Weights of a small GPT-style language model, trained from scratch on English Wikipedia.
Size: 10 layers, width 160, 5 heads of 32 (1 for keys and values), MLP 448 SwiGLU, vocabulary 3536, 3.91M parameters.
Architecture: no biases in attention or MLP, untied embeddings, attention and MLP in parallel.
Training: a variant of Adam for these matrices, 128M tokens, 7789 steps.
Each number is 128 + 32 x the weight over the matrix's rms, rounded and kept within 0 to 255. Layers, rows and columns count from 0. Numbers have three digits each.

# layer 3 attention query, 160x160, rms 0.0968, rows 0-25,32-57,64-89,96-121,128-153, columns 40-79
112114138146139124124119139091130159155140142129105132115116117122149138117146109130093138119111130119113102115110113116
140115120108139138127142134126115128115171121132135153135120145139145143110157122140113115162127152114132124137134136156
114120111149100112138103126110107156143136136124150136103121133110127124116119136154099092093101133128128130151118142107
125118132123113149135140131101128114111169136129104155138119148125166120123112148140128097135130116092125147143119146147
146126153151168109100131106117152128133107127131131089145112111140114135126164132134129189128154124111097130087181108079
106157144148121182122138120159180133147113079168147114118124102148092137156140117115129194112141095147149099139134071116
122116111133139129124140133112102126162135166090165116150141153112141066151108147134141083137155131119161147113126115186
157095144143124119136148115115148140116098162100139092131127127126137133125115141122140182154144130102116127095184137102
093128079099169154090149122152129138140173090128118125122075130113099173118125111124095146052121137149169122201114140103
117125123164130121134109133147138114174147137155138126124135140123094132154110140140146104119123127137178152141092142166
181132145115085168091191156108076138087122133142105143130148141101132101131147130140130122122151137156060101105162109117
142144108115177128129157104132130127113178073130150103166080122109086133134111178148122155166152120166125079156138095090
073131120193143136119166187139155105122173109176149104094122110156106163124111158108071095114153152114126112182136129127
150166173133087132171111147121123121138137150161152126109156136100146063156147141146116110165182099118087115109178102148
116141136128137110127173167149148128112173101139154162106102163176119143122140153131104132086110118146145097171146185124
109126103096079148140087148164108191061089169094042173170080093119161146072110133119142142177101105104105183075168188109
099126112136173052104138142135095089172149134182148081080156135124117087185081113127111108123175103078137111127129090137
125153114108123127104142168120117158081167151103123163124114077136137197102113138140121166151137128108127127109198124107
105091130114103156085155080133180094095106065081103077148040087156126126121129165145104199135055141124112104095122123116
142147148125118177123125151108138062097108093169077116162143153105108084110118130227130112090124163114120139177068138123
131192139138169137190085148151150120181096134183117094107180123108126098129121090158136083178160133159177124114149140138
122147105076083129114122096106155140107143157077150118184114130099108133117153102155093157179096119141035135137071143111
065106119095093170134138114091109112123107108136116117158057082131158084125128161140137105108124157089115124085134096157
161106122161122155065136162158141147142171154107138168094114198167115173145122137144145113110090108145154146183137145078
150117118103083123124141097110121140106099159083133144183143165129134160110147130120169148161090104175122146146098138091
129089084109108114127132143095106146098119106092162158146096114133120179077109203097112164161105153144091119139088147128
135078135152114141129132122113139125123089188120166110136173161196060084090107101162129102120155156128106139174106127155
109086124185117147166090140154122105166121146119131123137165153129100125121102157126162095088141134167146169116121186154
133122156092114180109120098148147136118105155114104117144157196171059101124091105189123093112147157190103113180112177163
121100121174104146144088111140150119134103168136125148165153169113085125132106133118151135090147145191124141119102156175
128168108153169050174195143105123113138159087113150152119080053096180112146179148082127206138147112035113118069131063072
155158158084158140087123106089141203142117137115120091123076097176139143147122137137135160143095125098153112099195114102
098074138167175126112111140148182092143089160107125096135183217147071109166093140137122120125179100201103120141113175158
117143087136128094113140132118114166132134123110132138101069058092143131139151140086125200121125119087165123068160103074
142136134113155092098143156156095104179074130166104099175116130109150141127119139114143107108125118103102156133146123108
109097152142121153095128109164161095158126167097123082137166212167079129148102140169149069097143109181138151176096191151
169131114137198129149134114102165155137137075172141101125105090056148108146156134127085186148104127132126122066143126108
124146127106105099151188087129143128177122137104063132155115086128181150129118097140179184146127121077122116113166080073
151105135153133090097149207122099088119117193076211123112204212172121153100101158124116086170111092117104188141071152135
142084102147124126124197171084126145111156099104091153109104108039144142140137136107112171140120098092144129077112096103
159120142144096100155077177118139180149150096145132114115130119098140120132136090148129104170086121121094120139136132102
130148126085089133139146153094090142117086129165149153104104108209113137120122148119160109096118155136127140132168135107
186090181160111146051113175131169097120124152191087092093185241162051044138109095146141122111150126207165087108185174146
146147143148154102100097108161096164129096144186135101159140099087144173152100094164108146149110144163119119087181117168
078101118080141100164062060106134141136099146073188137176061000146180126082209132069130216156119137078118100135171101103
139141124109116100138112138105128154146121149120151133155118113135134145117132089124100137188104113134113124151104181191
139138118163166140174142157137153108125146103161131116076161138120098133141140124133107095105120132114127160135105097107
127113155173149130134111115101180137101102140164137094158157135101133108169143174081152142111150128115088151126132149115
061109119080101140074131082161126140170105139138094087158056096136139096156113082144155156099174106147169111127185122136
172126111157157101110129176186069114108116160107192129135166180128121136145124132122107088161061109135102139138154143112
116131141156146122141170109111117089163112111095145154107114141114126115125134155111102154131106149097107128162046189120
074101147105099101075134103138106159112117174116177135142150118103180153137128093108107121162094106110153097133130163110
115111121160082136123121128145074174109159101146141110125158130097083133092101113147121131129118125117108105152142103139
180176255062152220060150104206140095071095167206189087154153214107094142173131085226069072065214147255025118130175133169
137140150140064148127152129159101167080106116170133092142132151111079148116093097160115107100129122155077082146133107126
147195199076157193065171090204155101093116185173171089129165205099134121193125105219100113071194148225077129126125122177
136080038125147085156077189065119138134180080091124176164148089133099120127136155094147126198150153101144188126085098080
108098065120106102185069149082128155160127114102101170158119071170129097099141114097173127161097085069189115148101128115
184192200110123152084119115149142118111113132149129103149160206100100145218099107164096094101153138215071141092150138160
132081066121162115138115162120123150141151135066137146128110114147103135156116155119136136162145103133116155158124157115
105150122164133108103172149113148117145109099104095081108119107127167100053119151089153126114067106093107137160132116111
150176188118099167090127115114112101123114168133118100144166184117108160141060091166078081093148148169078107134144119152
144085060155182110090127191137117175104130118135105119136111134134106077160106141122149138102136104144155182135137155102
126104060138089012157107119080153154149067125213071147127135080115112067135183122084217105142134153082155167156113077104
153210175153073127084157119158137113163156067175196116140164231114091101165062060180051091060174113189126102103155096156
136099098092140100110111135119129102120181141125112101105137138051129119169115119116091129102118120140126181146122132188
126181135102122150110160124154156121155211088118147108104155166086119115152151083168104144086156080091127160131152096134
144099181127142192171123119105226123115073150133117125209115095138065174072144121081106173162074165113129145133112154055
162123180152129147029175154175156080078162179152082058078190255155086085160075099169047072093142086191127162137152190177
096134165142089140118099127152119154077116128116060156153108112156136122128139119145122156136109089140052127135134129101
032073031102144093231126090091100154178084047055101191119083000179149166060194140120156170175145144023235134135100122030
108194134108081128105145096107175110158127089152147132140125118141107090108105080119092171147168116115148125147085114119
119127082186189121159100136126093170120188104146120151137160071148104125148152123142186128139141128172152142115077109166
154103129102093144202129161126131139154149124121097179141117098151148121117181207153167163078157140112114124081108141113
110136126086108141122161070113153093157090092145089127138111109084173164139116079128102114130107139110161119169137127116
147166166176114123083134155168068105069122105113080084096144234153128076100069080177038107140069119184052127119143160118
121107130140148130126205125164100099121089118131128126137071130129141179051106148179051187152083173118100165176130182168
074181144080149105090125132129075149138125151149146160118113137137114141154126095133135148176141126135174068135187156153
126122121148137135090154143126126135122143124113120154118123133116107142155152177104114152149122154150153130119096119099
152120157120097136129108163108127150123137121162080145121150114097159145166097106136098141129159101131138121098099120118
148162118110141089056125127108147148144155116144091146145073145113144152150146151129105143092097152139125113156087135133
141142163146074162120120145103138118105112155182092111134165113120153114169129110111157146121130136127128117104113107127
167088121112102139154103131168092110099087153143210118117165105163111111101132097110188108142151137104144130136138091143
164099114171167083157130139155116113129151113112137141102149165105097138106149177140090090166126134134106160134134140154
129157130119148123090138122100114157132160131129120182159065117126123153177112128100107155090104113167151126136112136102
135108120098144152157103131143111137107111104144159140153111074144102116109131122112159112156152109106162117140143101131
099100104106052147109183154085124125108140105109087097127149159120144119118120160188124095160118113102099145152126176152
121155140118116128091143152142130131110152132094084143161120151114149128162145166144112124135137117109093126117099134111
162096140145133127196102093140139158129085164174197120064149107187090093105125065070114116125148104136134127087170114145
098116111098141095107164079107096132140085130095113141110138099140121166073140111139144114146091096113176160131125123115
178184130196126132031146152172149073093131130146132133109128198171134116172086156104091106129154148147130122153110138084
125124092113131103166078129123112134133103124127172116105096081173098136100098125137146130172154137110126148110180128143
139124137133130147098101155137074114099126150194092129157129145121121148130117114171163132154140170101092144123144144158
107126111102175112173099112165114124159146139181168111135075076127118155102172112118189153150112111140146146099145099175
198180187141128106057174234140163120125177125141105117172199248140170105172082143144080066097169142148139114117077118138
115122110142130156150086132096120128132150124169125152124091109132136133130115127138148110130126107106136103125143164158
063105104090130123157132093097149139088117100095173150154039035088135176102139153099148180127057115069062129114122100104
120145174094127115125173141158106115117139131104085135158133150098151148104130159132133119084161149109057124146142137163
118150161185131117127105095177124119197086117135138084043204108136090117170132077119164082124204127144162119093165139121
141126117154055137094154130074137124078151171098086172148178164137149106095128144082084140085061078149067136150062106086
051092106033084114124166155096134162148144090107094123195031088089133138083129174159164134094090102085107157142111143138
188140085132168192091126173108136178077168139156174173109084153173121138135076196108089118128110181116161086184112103075
168127051112113167137157140073097139060142165180133161133150142150124164074131196137040103169074147055113130170116119098
148140123131071157071157123084137153096111147104123159137086124152109160046161218099111120128060130113043069161084125065
168158034107131134112143159105067149040209111171156174111092113100125101156170095123098183065168115137162113151133105104
091150163155101154193099100092150089131129135108193143157146182159084153136131145120056076126078166126090166188134162230
146181119143105119104148133108096110082119132162180122115122138141118126147116116120103157110139141151155129100153130154
094129161196088147141116057107180053155083149092158104128173203177114126143064157152078069121066164121115179148174144221
128083155098173145132124123134126146159154135107064126149126106113141099152153134138167153188181075110117101122113101064
190123105118119130136113156155124179117118169151112115150103079138153123105122145144166174085137081136107143118102119099
111149183155084167063152087121145127164114134084077095146143193146116134147082172138134112162108141154068146120161128137
120083160097179137142109112117121133163151091127114109123109111101150138113162075122154158164157118120132095129080149056
140195127112147114131085173094124185126099159194136109141153096126098096130192099076131165064152062126154148107140134093
124133167141103154105108110079123120148114126123120123108130176166123176134065161137106102153104146094119127159158134156
150150065058151119138148156136124140109159157126141124132100129096161106121185147100164120081169114182118128108104168095
146109131144153113104132097044125220145100101134097127172141077102110171128175128119201207132165083140147203073156063063
152126140196120126150110129086123105163172115112159135074168175117061119146034160123061113132118159114149091172137096169
116119124073130151121129136145126158118161127105080174159094130129175122133166128127151132153115089122147130148090130102
140152141106096131106130153144180182125121188146142136043109172126111122101086151184105150066059196148120064151206130128
133096097135106114102084133157088172097109137120115153161133121144182135177195108128143168134174143193177144138130158108
140172174148119085088193146089187122145114138127177089044170251142078125090041158161066068054081090194179161186077136154
113113124106118124188103176157156140133124120145139140112100081071161130104182124088148136092135140114085139167088130162
129098070092129108111106129085090192075170123163071159115033026107121177090136172122169216138122109092143052156147119024
130125099112089135186123143139124181153151105155130138123110114126147119125124110135157147167104103129170127198114143183
086172086164165108123088078177142113187132076130150088146175096116180082181156102131158124170173079128157193093150113112
134131114028110161093193156079151136066125182155159155136104131114093147129159183148125127056180135109084061159184162095
110110135105111121099141097097067145133126071113062132146080074143137167126118080152158141156142084125146095096142106132
143131107154116105116175177147110143119111073106155154048140145108078145069141171061100102131121165103073152127058083094
142183179172138110114155127208122078102077091197119201120149150210129114105179142129099067214142169091069134141118106116
125140156078051107163188156100118108106136135167164165115127098097139156049120145123092124125113173071056089139109120093
# layer 3 attention key, 32x160, rms 0.105, rows 0-25, columns 40-79
114149104095171107078085115078096137102138111144092171143090033112196173120115151112190111194115157075188136123126060094
253126058130183105068185145134093184064225134117094167132163194123136151157074131132090118140157161105183118185109106129
134111076111184108089131143083133160127167126124084169133119126106153148143129143106138169139113111099195104130106092110
196080136156122125134167166131130159132181104119107116144151255120094123126099107124095116140156148129152115167101143125
025151133171038132148161072124114077114079136156219072075120075145125146096121121139094120116130100164107144124211155079
083141112117146130111106131129136096128106149146124128121103072107183135110138129102131149143111104123122123091131094153
167117112146102119133149149138152112130164120140133136135138255132113105128110129132109103120135144112157139150127148149
064178151112102142140091134086109138129049149192166113123154067146129124112143150137149193123134102143094098089166119114
127122129135153133122144110114154118103153157107142162125106126096125126151143152148134112135082101185136114164163118148
182121079142103103146132145111158170135173113145136123162147255138103136133096151130118095126115120131168145146102130164
042148181113122177146146113117085104123076154114156126130113039168146091133152096159123151137119099094131101128113127118
083096117147148162145140160173094067143116086130147107055158082140116082114117084141140133153150119160117080155123148154
163111103144144134097131141130157072140158150130107128107142254113153122157124125126111110142124126136158118152108150148
082181105058080108140104091158071093099082148127099128090102026147176139068109166130163159143117080156090135099152117130
141099093120130105141111098138103118096109132154124129178090059056149147055186123159133090136118117107143130143131102119
158125120153132144135135087093086146099114168130119111121114045118146133128102151085144113168154173069131102104197088105
148145133137154118153099163146113118164157125143144130143156230126129099124114106123128140164128115115141145119117106174
070127100116156190169105140137133123057070179108125150126056000173136145138231182078169220218084155107112011084136071105
144126164144155153107124145141144130132110131118137110143148136112093107143147141126134113146103157099116130121124145151
255125131180122109129177138180116090178138119075144106073230255171122108169062120166043128128106178144072114142086166202
104122093134088121089145146111135119105126156144118156088105164152116078209173090178120120050155106126092088143136107167
132134176103217173117109118114142154138129163139204107097066194094097113149097165124135126152107139177153098148101142152
167105167180116105158109168190153135134114136116120117146176255160056159100107153136085123100136150107133193159109148186
106112104145128140104125124088134109134159139142136103129110057119110149128172166147160177207100132111164120104123132121
070137106105088100080116078141121171136177100158159078114077104076174163100110189123094112152135108145133087130134176117
098109187128125168081123135117095146085119109059124120172116109112078114101136188135094164170096171202081164091066183112